Weights of a small GPT-style language model, trained from scratch on English Wikipedia.
Size: 9 layers, width 576, 9 heads of 64, MLP 1152 SwiGLU.
Architecture: RMSNorm before each block, rotary positions, untied embeddings.
Each number is 500 + 40 x the weight over the matrix's rms, rounded and kept within 0 to 999. Layers, rows and columns count from 0. Numbers have three digits each.

# v: layer 2 attention value, 576x576, rms 0.0278, rows 569-575, columns 192-239
# o: layer 2 attention output (transposed), 576x576, rms 0.0233, rows 569-575, columns 192-239
# gate: layer 2 MLP gate, 1152x576, rms 0.0303, rows 0-35, columns 192-239
# up: layer 2 MLP up, 1152x576, rms 0.0295, rows 0-34, columns 192-239
# down: layer 2 MLP down (transposed), 1152x576, rms 0.0233, rows 0-34, columns 192-239
v569:529563467459537532532558529504556480503534509454505502507451548581517528551487494541445487507546512510473446464568489476589497522523464520488521
o569:515481440452492534493495495488532488418541516484501499483535476505470462513539494515534524539513516463494471542476460523491444510422533506513487
v570:468425511482491479479449431485553470492454503533496491538514525470524508471532504553498555528476478539518533487572524491485515452508514517518526
o570:567470525500491549520560508498493457475501470434451456456487522510472477434432503497537466536482488474513530430511508526454460556477452522427550
v571:539460504483508518473490527488515472516512462552541456502503480519528506466430529468484472452492485535563518559539506520478538478444524493449504
o571:498522461489543511552445461506484539505511484541527478535488518530497532514443486496522464534486478469470507523534410512491494434523484495561504
v572:466508469408471521454460504491476547418532451562479526480518485567494587560488496470466519502524483505447565447518467537543562489441486476469501
o572:482479455563501462486475447480479552478517487547464482486467439488541514518502517558569533574471523531482456426511451530434462540515488521456474
v573:536471523502504445504429503570506554468506489514520507501541496538540467555528472519523526439457471543480532474512485485485494525502514483502475
o573:497447417513489484475568505505449524495395487457491444472467514514510482530571599505492541507523503424464474535528449443437564508494470456557584
v574:487498487524542530556543482534572552481503510472479486462514529486448488551472467506467488422473512546534482538511476441484509553498504443510483
o574:538514457485501515504526453512462466575516511521483475512432615488504501439520477498498454506517445503503532558558466475482508407538567449477530
v575:504439503545473538535459543551523463499469496473560542470503451461483481561474534489502453519526446501531501508507541540518422546544502509452501
o575:512507522578481511421509492513470575527508464581481555542443528538508489443506496497505477489496449483408493490483501438507460508469562534588444
gate0:456543455492593533523503534479512447515516457470513524521440529591497468477484448522548477491385551517520465497569450431531494515444499557489564
up0:437448442495477495551513496452517437458471491449485482478514468503493450535462536469515535545464559462450545551532501445482478576477507566445600
down0:480470455516501505572560541434461448523520497493472435463462520488559557498523563551527526500482446476454500475492480450492443563443455546497570
gate1:496450523547509489444450490548488431536512455440452473487449471463492555472476530450515556530511450470453493488488479410478536549528518474471543
up1:462535486518449475533542497467490522484511457571569510455492473479528516575511494549529484503480499576486434508434528460528510544464496443523495
down1:547506452528502614454472454566474492500557443452499560505453494505504489575485497469473530485574487519415420499526453473493509497474430476462537
gate2:515574471417496484501546509587479497501483542548514449491519496474505435483507478492417583457496562501541580508476482503483509454552509525489498
up2:502522562529563453548466570492485413555508531493501545492510487505527524467448452538548499490452436511473445519466495480476492498531565489547539
down2:515593530428495479527507488477485497516468446476545504560507541445541557484517454533504489529466502534550394577515476558453553557550460497502504
gate3:544525512488487544512509483494512435507535442545562488461526494480478523514499479557526497508498467492503481493528564532515509455472492453480501
up3:522503478517573491444457535505443483545487476417514556496517563465551574478454464456517510447418513437515478530536502473529520527504446507521467
down3:429504460499472558458546529505495491497521467501620521486531514493437509529516497431515447462454477461515481553513560538545528482551441562521571
gate4:565473510507506453464511524577540532528504496470473492531573430543471482546445571483443500528431486444575498401480497510498517485495497533592569
up4:488531559537458487522409491511435485498469506565446477535560481429501545497610399490509446509465515522530510582524528547564482543476540467516493
down4:505490488535559530520494486572489492446527484469568508467478461530539460564399531436447575454476476441480458479524513514579496493466424532522584
gate5:477447464501466522472493557496532517432489453459539587517487434504463510535539433480356511536478530475528560440491541453540567464511491454486557
up5:557458524522478560562526574532506470561504459450481495482535604528483520576518429553535525406468512507504473574489449443423533504463524534478512
down5:522478443498517518535548481573489568501511543487515497516520572534464476519547426532523514505424507490490451483444529503491498616499534488473499
gate6:432504470502508517459491512512500503461558576510473543445511491568433475501458539548474514409434493495487465435532466560507543516469473473488583
up6:486474526563487514546473512512496435475529529498558509433487430476482512431458592500465501450473471459498523474558498535561520499483508535572587
down6:456456546481512539598489518459520442519501509473495474490444522522505463463612525411481493502507457451537532532545502451466473524489508518537472
gate7:472508486466510470497522543498499397452517553485481487496473547482547505527513457463546462520519569478535521493526544531481466432476458520500481
up7:479474540466531464485533510517477501520462505531535527460467506524476482504507546498528534540555500560540477541466521485574474488536488520535534
down7:517505481491501480498519463503538487541495522493530515462465504434533536536434530464466436479488436505485473538447492496503480464494534507490470
gate8:481456461548508422472508519500519449457479530565443506582553501493527464460580542498482523524480470518556485504445552485522459513538519520555504
up8:476518432580530463492511517515456480571476477531494511478478477467500486535500444510572536475577537506435500462510458505457550477533544496540489
down8:498541519542492537512508475555491472420452554544471505592546500522497499520484579511475502544593615480533450553501488508522458476478484474547494
gate9:445517467514519521486482488548511562514469461501458572490520483509540522416534454496497491400451532519545426464451466483508530469486522484481470
up9:535465521422568534533598487504478476472490534531575503504478519476515498571516488532487434514567531632509575498509539524430512531489495508437535
down9:535573494449533504478526536512475530446495542555453455441501455511531462530539501501481542539460490531550540563570545543506572543560464470493535
gate10:445464434420474472465461477421486401465442534510518594594470511527552541498507541516524450494521501518500518494466494504435427561510475514537544
up10:553431555499494575527526473485536548494520441523497513498535459495567477535507505489501529454580542533579448499449522404509563506454490504496517
down10:514506479474484544458556522493570420547525499474467596484505488542522431457536473504517548481496443456625425447522507511542563473442462477448428
gate11:434442499515531503410463496445468506537543512470404517406538530511552475526444446537510430483534433490499506511531463479461521560477512509511591
up11:455501468528382455567534524539465514560463505520559545471492471494484491412611522476456521534465494589470495426528546438508473438520545520492461
down11:509468598546490458365474443439438491541529440553468533502532534505509506542471585467439518587577448423464491510482470481470451486487482476569522
gate12:546515463535533501469532461502483511546494524444504537507422529506458498490467485564472510538512510556490489497484485506481531535504538532468543
up12:464459489530549478500485566489501462599508452550456532506484478581536438497508500561447481535495405525476468549427464476440581410538458470558551
down12:529460529532548422455459468451460437551524477477452536456582534557504479465492487538535502559485448495451480542459490447401587533499543548550568
gate13:538539420549465514436500539452437493545598516558535504490472512513528479446499529536562528520511555496540509505496426569535574514583480459523432
up13:433516455407426523444507493578598586522490611536546563489552565484443545419496480493545569573424505468502415598424514448463386469555429550504510
down13:486459481493513484476478499520480422513520500553457521477442504463481471516475502471499549483531557532491548507534498426517472487482466594531515
gate14:504479531472565504534500538535534536543496541485496477522480433501496436529455480495497533473488495503514458482488460541505544524491506495437499
up14:433505478544466488462556509494483467492494542563456525445520541458555541501564496513508575454537476516506510500486461469516533507448484540480511
down14:478468562419525484466525527514517558460572488529480563480525472515480502477488513470472496484468481504553458508554501494529508473519533482448464
gate15:445544528510509481466498467469528530485457451536479504433589496480575474503464488530548506451489504483460484531542516499496506492504474511578557
up15:561419476531507515581534497548453542473459453506544514512467512507472509515607479473488534496513450482478467534459456496460459493512538484567481
down15:497513517479581460489558463510538541575476487475455531545478499480448506448467507560529544519411460563502475489533485533479561499564524486504462
gate16:537485483475528477414549559501518581493547480439441448519536466555479495441412426487501573509472564558517459555545483431472521428553465472545481
up16:495576469500497456527457420486509526514525562479551442492526515584475473509526434443424497447506509563475482488511525483535464459513561511481501
down16:522495509489469490520486494494584454515491584548579490488443491498519492510500477502503561504522485478463511445532461491461591556525539517531408
gate17:525538469475466448432449439444541556484493559521524560531503520443540483471544476427579424512534521489443583518552557455503425466476474583503535
up17:532484486500467451462453473485469593545549512485464482379600504496450577517526435526524596471517588430458536516513536439489487525579498505486529
down17:548499513496539514548478637501476494437485455500515510489519479553563524488577551488497442473508524491522494578490450517424462506439522513497489
gate18:492538500457516561531428505512491514418524545555468482537515460526550506481522447454518527489482470506529534507525513468570480539536512512476439
up18:441530459491543538518444536389446520467469426471538591436480478435469454545553508505493550556478479484499475543435513562465569499474541464445484
down18:479467495434437500524460566495475457500507502508562501601489532515531470497550516471536553459483584466537498585463522509463452479409602499494487
gate19:500517518506536571490588449538496467465565537421491530513483512517530549467495488499457506607465515545550508436573547492441520512492439542485562
up19:466448484592424511545460479491478489595496508551519518520532538595497571497553410485436475496597532496482522500475504488447394539453486603453480
down19:502500414557460467568475446527498521539510516465489460543444481633448572505517513463453523498562539500464540446544529496516404542483466522467487
gate20:419603495467535476517479514470449496547522519555515494472480542495501416468510466526514472530515545513549509495527521464449567498509517476517578
up20:507494479493500464494522483547536479475479454509522502507506483446479394519528506466556533499488484538500519567528493526478572450490525577506439
down20:552495507431531548428501508537461497549470504495432465395429519456520555524488441478508516568503460470424536546483514503477470485498487446547507
gate21:452529475531475496544541460543518539546481528558458431497496437508508511502477488521449559441559477544557465491474477476440447479508481467466571
up21:519461518413505479526506512547521511544505471500507525504464537552480467421478481485478461476451537550532539538513523506470493453535479431533520
down21:471474520498525511520455447516496479525521506540446492528548509533533475487535553529440579487474520495535444457426476511453471466539514497472476
gate22:512489473456480489461437387518480498483527528535482508567498478489599543519491466523500556479390448546497592572476546487493555489529530431530546
up22:552443488477568479505530567423455515509470470465533500466529538582473493408554500537423436521443565479578504417515430557495521513478491525484399
down22:573530410429475401479408520526459451490575522510461501549511561479519530506506445501486504381402562476573527550516517485453490450554547473532449
gate23:476441519499445481413508470525536463536474518487460473546436465519565473501535427430547546506512570451505450544488450496437533513518454493525528
up23:617525540467534565462484484535498473560516484462510460470466428499466533419528468453576438466539585409504477585450473404498528566547438482564529
down23:458503456414558484462496464492508496498461494429467499537567524497483465486595446503559531458518574441444540549580473468498541541545492447443480
gate24:494507475534472572363599570539418510560552510479490457601597491436515482511479478548519502500487556535622556523608515597408564443562533433463497
up24:495434494464541403569447498419518528613499410500543510434442423555501466502411601505486533491447498484494436512452432523488430549427534485443462
down24:512552541610445453573498485551531446584518457435509467473494534545531508480506536479485444521459499535449449535450498562517505510475485399508495
gate25:486491446459485541427568503543510541451502534547426466481526522542482562476473524542494564547490512574495503535526482484440459516530573441471420
up25:558556461436501568473543487497491533463466537518528463532447466491482578517489495527518489487493550525454608544510539479471470469574501508520477
down25:564536557503527521477493557440493467453460494538505537459468500455494457547484445474526444479527512494461479517452487568507543485538453520548479
gate26:500512467568534485535417456494525510485481552546482496496432516526498502489492488607475573561476541489457581532560484482446594506486560485433552
up26:572525491599553490542434500517539462520496529486497443485463470483513404466433548542465555516468557468440517489510540501480544411405574493482568
down26:547448561528585490495471422465573438542471496506484514527427469481476514420506465546430598540535447536462579481486506538500475549419586498519502
gate27:533525479588504515525584500454506509477499468427468437521575490552490471417618585446518504528489575529546414467489565518512520482584448433475547
up27:496528550482470543495492524508491550494407501489486513519508505562493521549417522435475544496554467510418544501500504474506520495582491576482508
down27:476478543469537531462481525430551494483555477565511457498515409439487516457457433540524574532473546510531539444493476520477552433550472515564523
gate28:503556412536566543469466504525434547524445488450460541473487523525527517441457486500518529447478498538530527560532482521539480502463558491546468
up28:530453519491578519467407447528472534496452426505448485462540489491475510490499506483510552510470485458463563539499501526536484402517500557507553
down28:481468468546503506453444500543530542502433534461534474413462468487447502483501479416500548530523464423486536503496520471556541519506463505521536
gate29:479519502556489541366472520456504467485529453509421420449477476568535535523426505540492518486504533493531541473563485451489490514481443456517459
up29:525569487560483485531428471457472468469507532487486535500490461515566503541536456542521480559526453487503508508510472438486465468501517527437459
down29:603500487509485499462423468419478432461494499511467515461472514580517493488500458545445469520479518458479493457500478439572495470569465502496500
gate30:508532485488536469437507523471453458532525444514477465567499492516473543469527445460451560495504489490505441482500440473518477453460514511468512
up30:457505506497542535494494473490563581516499586486496569537511550543509444515555498554450468558488493534585515508504523506466514525470495486450492
down30:504512524485527529423477481500472572530449533462508559463527487481535489460604438501509507491438473519531491499543461506514478522443527495432508
gate31:519461488520505537468520476551490547533478464497505534498511568457491525514471460496486481502555475482476500560503498483467487516448472415470521
up31:537498464458537533450492518520529482498503503483458547516560542459556527483535516506498525553493517502566503462496480479528512509465528465428473
down31:525501452458487520544491520492539561555533488442449522450446471476447501520468508466422517540569520489457558567510531502500520476508507368545537
gate32:451500504530500452514533553517468515610589432516498516457452560490569567496455451472481446504476476472509465534510548476474513561483479475454521
up32:469487529467437531411431525473472495445494446549475459514540473486504504516503514531497520468506427485531532435504467548469562495397479475490454
down32:459499559466474467489466478461509485545542516508509450517494561448489503550500623476529482466471522544479492497524504502490488548477438505505492
gate33:481499453536518492539543554562456472504442564441497493486483547547561458474516451466453546493499482557501480518514491461537521509570487469475482
up33:488497469437564486486500491475517502505518477506463513423492541507522550472473485532532472470462485492591488460534458508490547505451532576498442
down33:543542528472501454550478521535506566521488533516518530433537526525521480536495507523526478516476497578506451507589478521528456488500513568483456
gate34:524497485505474482490450483524555511499531463452559463525586478485459457474626471569515524545516513469517543520519480512501503491498474566484548
up34:513564487453450484562507536498476436520502462577508468518498456477513478496479449507527489503537475468499513529532455521514489557576458453591484
down34:526468485528451500459510442583456502477452444557467516435568469498525419460504506474481475453501516548564489471460510486572484512519511469479540
gate35:505442459533471493504476506443490459480566524511440484551502506485453501565536518557497535505486496523464469474475522512512494576438503542535535